config.yaml
n_layer: 13
d_model: 512
n_head: 8
n_kv_head: 2
head_dim: 64
d_mlp: 2048
vocab_size: 8192
activation: "reglu"
norm: "rmsnorm"
norm_place: "pre"
norm_eps: 1e-05
positions: "rope"
rope_base: 500000.0
rope_fraction: 1.0
qk_norm: false
attn_scale: 0.125
bias: "qkv"
tie_embeddings: true
parallel_block: false
init: "normal"
init_std_qkv: 0.0366
init_std_o: 0.0
init_std_up: 0.0366
init_std_down: 0.0
optimizer: "soap_variant"
lr: 0.00223
lr_mult_qkv: 0.7
lr_mult_up: 1.28
beta1: 0.95
beta2: 0.95
lr_head: 0.00939
grad_clip: 0.5
warmup_steps: 200
schedule: "wsd"
decay_fraction: 0.837
decay_shape: "exp"
final_lr_fraction: 0.1
batch_tokens: 262144
seq_len: 1024
doc_mask: true
train_tokens: 903400000
steps: 3447
dataset: "wikipedia_en"
Each number is 500 + 50 x the weight over its row's rms, rounded and kept within 0 to 999. Layers, rows and columns count from 0. Numbers have three digits each. The size before them is the row's rms in percent of the matrix's.

# layer 10 MLP down (transposed), 2048x512, rms 0.0444, rows 1359-1375, columns 128-255
098:508463465517441556512479574427634463534531484581438443528487496413469503471457556452459518516500533562439439416559435504495582438524460442482550534549499469526482514533438496502409459525581455510532476459484461591470561493389583490474537540567489517428591460502496520508506516493469593455474456529448493512481505528523478516578563529457615466449463468545533499453495571512460542561444
100:451467418456569621550574481488520523482578424486519537483543567500580472448542547436515486538396490469558498487472462571386508534502429525456516490623581554404557507418540526533524440616548427527517475543635480525538514495520529522523497575496479426521536544535492558457448462510493499604436527536574489428620520531561450537481509449447476553502599490440497543542612559545566474489427
100:462455480472481506498542562386444455496409458409459569412434484496505454512512498501419428499529506513620446412449461520527466564526555378355497429526522554531546573505422482641480541532517442507581406532380534472497462553465448556524501568541575345443544536501492507517479437451546491590488506592466510502442502415544496443538510396491386498499577486529447479504526458453490469498455
100:496563452476443492541567606600473457489511511497364485421553510478495580477496416616500488516472496439548559546521416409514517537526549487614500456505557414438531486464446401409435532552500517497539591602494479476444456541521526519545499517427497591583454502456529439445425476557523442428453410500484482526455477500493494474541468544503496547518488499571436415562533544495469488420512
097:512528521437574513489469569481503484417506522479410509449580476475526413408528626347560556517542507451497532440467550423510523432417503481515493556503488570562544492502504501450490514597538501472516486383430474455472495501404454402499550533507500639551435453562468557450558498476443464477584467482570529459517447491534522403479504538497590402469439528458485498537457580563431512512564
101:440541519559477607485553516525543479461545514528522462588525415599608442421474496578554408406525518561459500474496506487483570498472519495559520481526589534503466524449493508539499464480483516571483576458532547524466447593449481511520477463479489468484465478503507389489510512481431545516561417467526453533505500558488419541475548535589528502418537512552500548534530522467545500449535
104:425465524551457589502542485539446411437462517535491465562477461493537539552537551517514496496522443410515515528434499513626480378499582547515525534628529529458524620602515427607413376461444478430484564514517487352459589538541492461483506548485419438407508506504453589517396490425432462574577524473510603513555398569539490537410446433502471519483455545512463542452492505493452470510522
105:496528509392498446495375452486443436474560462569536458472555468487479522450483460494529484494522543333534534487434536529506478450407635470495509483468558419501523409487560450503413472503586466429542547564505567427431495534488449574519537457502471585489470533466522515414470539496477509593560583620412554487453542488516484453485445579474496490599508548440418527459516492511521508569507
100:463496590563518507443492491508503554614460526501530576491440466491482444470422454508541547485507455495492483501526492527460564553533524390565576425581415517556517534506354429523477552526497460480511453604506547599513423517514495381412510437567590487606452517496514513461483513554542471585515570493539450556442500448519488524507462501524471435533487472491511564541331477520524495495414
103:550551464474516537506543576525491448558546479466471604542394539422605431482605553493439436490530571504545512505529453489421563509444477483533433528407436422550384492587440547475402532534501432483488548536530501533466554646515479500526522515535557419462488534512475565482551458512508425515521466507487364484565436536477411545447519566480521530477547435472491542505448558546533484532585
103:504540541592440420475495585536445513479567452488583544481556401526472409572464519434411543501514441570489507427540512573452439496483543469550538445651566473476523530489529482389449461487501542539543510516498542489579414516474551501446479476487554508554515489424545612472453526542477553544414486540602501518499472485470536628530514455531455489478528420502498473487533449421519453496544
103:484477432558466458425504538545491526516506448474488452510484435460483508436543426556463406567457476426527506492498524572489536541548514536522503421502508512446492557547491479554435471537495538515479515558562478416527522482554462500414552557497459413472389531563522607474487492402435459534543540562507504549454550471525526569597483513481451433534542515526577467457517499497504583604445
096:502500552547576578417520504508439508614426467490457435531533412505526493462548416480497566445481455533446490564478558441468607595507547446526515465501586489554540558503458509495559583506436491501387536482492511512564467456400465534500459519512520531284515517484477467503550505508554463513403435569530522492598522480505567513534486562531447528481461545446513506562472466534399475496513
099:566477536438484562464558381487547495536481495477489413484492412533558531492488467477546541494552490477576559510469437582486485520454487562415592445520383564485543550431567458583445543443472506598491553492532461482510445477476403455556458395470478493518547477477578501517571556585485483528374511486547491595485413568523504444565449548529529569557539447554443457431485459509422455480480
100:565488567433481433547487479461612517441517474487461545521412459440497505630467496428460484474354500463441500501593510525513441502541438489472512522526514441572435479514495504531508569508494534449560468534525525555489427521445502494415512387497506416530476488555546513457508547458494500474442383432411471448490542547560397464565470503524493502514530495494546525496457557581526507445465
102:449420447406517568448527634456468564433564507486490456457475576488546581641478514465553559430535654634436463546603549529570495518493520508476521550566586521546511456518512525420456433456448482443508513628419536413511495599528456444493411526470496524553406441434489464452537542482451415542493512468443523522415515465543579529587483466525445462485483471491549525460527570483480588601506
104:535504531563533449585504450545558466488435532493553510518490527461497455529457461522490470522558477499456376415555559561536424405504491508488547468537504530503553409397430495439487492500442404509554520505429547479516437479465503536519579513542488573520398509508375462474519525540556476562566487432541517565421530540500557527483486397489501521610547540475564471441465543578521407490498
# layer 10 MLP gate, 2048x512, rms 0.0584, rows 1360-1376, columns 128-255
097:607581462536515584500486537481621519512462538458522482521511483596505557542495466530568516545564423540465478507536488529468471484528439481470516510455479580572458415540543453524541455441476489439466392537524518492458426531551515589483553532462521446485445454575486496497364469465501496475455561498554501464472486490419438477508483451476445495468492579502419519550498530518554482489429
093:532551566461419543448435596495526465564565466542513482510509455541505513497555463446509487586542538485528455487495517464391511523493497397482590477545496532526526539530460505501532505597498498521506407492504567658497499577511465479448491502485465401487499567501483476462548424497501504483440421554602514461529552544553411538533582393532514440538570477468508545536439483486486540525519
097:499455554472528562453491595545451507577439518538474494576505402535428478378450496482561464475449602525496534488570456488522562600487474458456543435532421508544534411484566595449526471486604422544541531494497511470513501531470484424586564437481476462495434502462539409506507483489495347493531447606460459493501568531409478546497540515641495527564483451438491548512480570493506481550484
098:553543455488405509426498519580513497491464539495531511462442473487489482499512481590519591508549466520530574494537500511586496412493496509540488478522616455529412428521504520522465569442482492444527534493506487407495410467584501583490542433479543559628492520458496494507443468549526467493442548507451460487488581487468548565519534481547508602476523508488510516529525454543395522569471
101:458576497461575509575499566472596429541498580482466486565477455429569470465480521458527450438515474562517436552479434486462507452427543499569478450555534388471483519547395566562549394507536504512570501494541538408549493482560522495484423486536463494524467486432589499589556522549524522572495596566438440521452411521529485483439532538543497479463540483476540563487423569499538486491569
099:446512584480463530515511532526537540482429501501497419532445543527588574472547501490452590492543466523580384505418493456529569536560496507503499487500539547480431432421443414674571578518542549473500498504558427483541546495491471432464487454580564454495485605568584493455383458431545497432431458454600524519453457566549404526514506406512449526502390526452545461493668531474535500549574
105:485526461500559431589531491474507527495499481420481474526450495432534532456404497532523471494495463540501564505529556454520534479461454466520462457523550441493530488512438428620424492505529442546473417545521476446440491540419509558487450500448468436506524525460563539485431458515473481401388466527520503513470574545498482464520453440414456522442540421507563506596428402532580320466479
099:493536519598496546504455533528520483488558480514460566479474443517511532458524540563504474568633536531543536509407554544518589533492460504498469492466507557451458582495483583536458528537468473464471532531547543591491453483473560495534480432450535478549546489476535411454485410425504483525423470463500402499610490440526529487441489555486473446470478480522456525547410519510542459459447
097:445503562486513380454451558431513539477467430439533520537513433458503522441473489441522472452502445552465488502492531457489506545475540511516508561618527514568585450453561509551436502452484501478451495466446549521534429438491502529566563599497450510439532421501580475538566475567524519528520457570467541530493523459444426457501450538527480449449536473476540475525477485540455479502429
097:535523503501510468605365521496528527548479538535443549463548406519648588561566569588537508448435566442498559461507554551513423481440461481384470502581472543463575542504462482572431475490431483509453515497571444489498490515478479453539504424548475481491516546531555538542450502525479573548559638456499475488592602473495601510508435539491443529460539458460437521627540493429498580543436
107:564564470495486550488435520553479516516438397454535520473473523498462503521528515519561557564464468521543459516450533436445366426475546501606451564437525605458436519537487453581441538463403505443542504464461439480509489499520468504477537521469490496568430463536474543428501409445491495526610507476389575431510439459437603390424501498508611446509486472502601446518574623515480527509445
097:448455561430456433498444477536539485482509479595435473508604461481471489590534504435526470548453491520488520474500502449510574624556522450435599511570540398524546590502363554501532486528476532483509591592497481517484535504485506524498555521540532636438583433522499467501524484501424395420543465513548489563568568520500440546555570494514634488455498591522575446384426480484488542552488
097:516462531499519450495499562516465524439514511519573479464557588481386544493612527551461389532456368543492548456542551539449604525480507471484573482464502555486629485520471563526516425497457561427433509548588445554547427450594489549565461539396492511580440519520369561481464548563492468491442547453457557481583527576488518539533523502490479378400632510484551579508511482508510501477477
097:473531537519507511554500507519553518541454540440532447636509477510523463483385430477580522405434443528474456502511456455514497473530460473412488465558441567528432542437441457562509506474398523463458554522452463427507476548619493520470505524476531523598439457513554504465462450474451500437515378440421524556529528508459458542469538535534540464558459534525503565452527508533521436518460
101:495511482465581489526462545478488484416432526535554525490476516448421524513568557512457520509499527419446530468470526530564482434496522523502478528568462565545440515530471500481518531457479553516449510478501517530484385504544518506542472480471429445520484455406491455567497501520476504540512531515559391566504518439532520497570478498494558446419518426511563393552458372525584465583458
100:483510391468540545435416488438607559632556569398479497558432505496436502446402496515496580445423504410466518451482485477490570604344508459549475549517562460533520603507490478559505434518465482497625429425489448494445441559454563456468502463529408434507452427524545450516438438601568529586588532504474523487496513454585411479520500535527492544528546548445484536531479447622534550482410
100:448560536416401500484519510563529482486518487442435514533497517449520506425518525494504401432461545543524509521496452552453362410488522473498529466462511418507522492491457528337532533510521547492532394512492476531583502547482538326475464473430483467549525437494475522573549407467488516445519515429566443566435464543478447490508503467479507509549543604533503511521485496500529419418481
# layer 10 MLP up, 2048x512, rms 0.0599, rows 1360-1376, columns 128-255
096:523456484464495525568498490524487540543522529484494490495523466491566426443568562463504552498498542511492525521504526501492524497525522521561524460469522479490498467487594549416443460542469432413510535562553440441493457513534499416524494465535480566585531578485498502497507454498591475465511510599436600389478493543468399481549445513409502501537438564462428569448425602498459618514505
098:513553590431471419503513563538494416529525481521472511495538355454506616424527533522477528465506573462529483458521559534448499368476560528458457545525515530586544503547470543523519485513569561492487499514473503543544421453498401490504421555466429490479543519538439498517531443485549399505541449506685573498460483586549605558515466522497469357586494494519600551509481553476539513511462
101:565518498393484509495519513452438511554499557525524489516386563525468543565470491461505575520509564457504572434503510431540492374515432464510572519460510498491466476485517572431400606482512544477467538469498433541503575550559467454465524426508557508523523486554520497518590447469502458541553498524481455429574463499495394490438478546554400544414463465430400597504450409509510538519496
099:483472540489504476610497501422450595573562509601550519476567494408453551509473480524472467482426538496432508412492563572506554477561527437465538477462409523587490460377416637400545569566383424510493544546499526447518498525422519539527495526494522525518522438510460570436553578450438465483478368485554506489582555492442451473539530484569443585510579575490549431539519475533507483421515
103:504436519550501527470463465460483460497473488456476546487475612567394507539421381479511568530498529359531410509429487448502528502484450486419496513457507502540541495600481438537435539471451437518541473480462525469573520493531450529580478420468528528502588445496446512486502561545560453454498501485588482468448528507558510527542475502541529566541581555507482523484554499463507403528408
103:555486598517490453538451523529506558468452421589468434504465536532529425550529521410397555509379442539495415400484482527547509501461531634475405425563636569439498461523451515465456501450482436482496486484414458479543498523501579435499491565427548445420436469443487497502547467499428533437512411409521516580479504551539526443602427455535421488488539556412494457489566483445460457481592
106:526502506549473519477493419489380534603580517464490533511482472520466540423539484529424501539505572475423509448512417511509459545449497495644492504526541545408600566427455525501421536607582499547475445432425461445533533521427470502511594550360487515519478466536452441556540472384489495504495489493507602466386495504560464575501491477487524429459492498538534455480545491441431446526570
098:484522511410487460414489462451385424399502441516400447478447426435513463492538488576565496524596439430520513526495442515519496451477453495481520521574463492527539516507491441424530428545565485555591414459500517587485593445495478549525508495487525501533503493393554477604474485504490455398510527469495542524409476571542530424539474500517498597570429559621545577465503450531505501526542
099:393502509436464420525600629481499458526522484479551491576501408467505490509535497507402454428495590559507577431432511424549519444497438494478448460465493536485614488504540473456540563442381464515517600571533466470546557512472481512437561510672447473487451430519482469492550523451566479466613494470601474510574583471474546536537500488543577488507500489479510539379567536506464434524474
100:568495481399577464485467515418577562631545523482481476441503541454549572470396481645590504477403531577539467504440457412516468497498489523571503575542549517494497496577396488478494430521466481572459472500530443467545476477484522455491512557469546497462554522468638475469532486473503498451468482491507487453544521531462522511506495401608504476505531479520562453546521509471579551495503
102:534389491510514519362470537534459524404450552519438545461538541506497502478496533535472477383458560505598500471473592454562532480569487510456475522486438541446549494565576488505371538449583552480549552515499539586461550444582395608370558443465427500518544596572555522527474575561517440493542480560572493417533605463462490523506533470482541551565474560531524498507538447511486508447403
096:540577454509507523598454548427469603582467508501470499445591499495556476520535467580479563554483516449523589525556523491515445454506409501449447514461531510549413546394437573612479549492501528401472521515584402387492509467482555550505524472404529481560500524433480438548509538473361463592535493423550535503498556473528475362505462512459451491516545476533482478434545455560431585507448
096:472443465535585526456503526457579536465496477477521529449479483525434467520444455521487374560515555579503442548445490455453595454474532468453526471498523426540498505518399477440400399420451624472454570497518479489468458541519476582569508485478498453502405510519520567511442474526489475518520501440507522581463478499471516540595577461491479497514612439495478517567469466452558506525531
104:515527529560503501513489520562507543562520445533599477485608528449409588445535413559465558485570526420424559489401553445392497549455439541524449523481513458498561412459462574425508490508510485529582538483480514521589453485443512511524431469555518544481513484534478506526494454574591550531515484514477455510465571491466533472539490487514569545452445422500436464603394523514452536447491
101:468461493480537527523513522517437499497442480508496494493511509418434515499508478551447442416539509505551424512483505494495579490499446503516646431539536499506529504459435492560550494608450521530472572468483485464468524559600462584511458583536508494519553475578513499546442556549422421509506489451516564472407560433420497480418546564460543540451567462536510474418495517466464486457565
098:498433518544460537500499402578542395480505419541446524477542464572454439509588611497542383484557471589451600548460554529568396537520485523431530486528409600491445465478574517425526564519569490487448509470470607471506539453572503476499551520504575477527531438470580513410451646494511536462436527483560517503518526582541477551578489428539445466454425505567587450531511481534504430538599
102:419523452525446455524463571495532497508548487478550560569531398591546513474582503527464471521512410456535461609554435515538528611457633407419495553434505532496531425535517477534516523416543539520473426504588502419463563517426499558464508570507527593423431479515489472465464459480496507544513561655484514496556556476522541482481567572550450449468545525522497562459544508442576570478537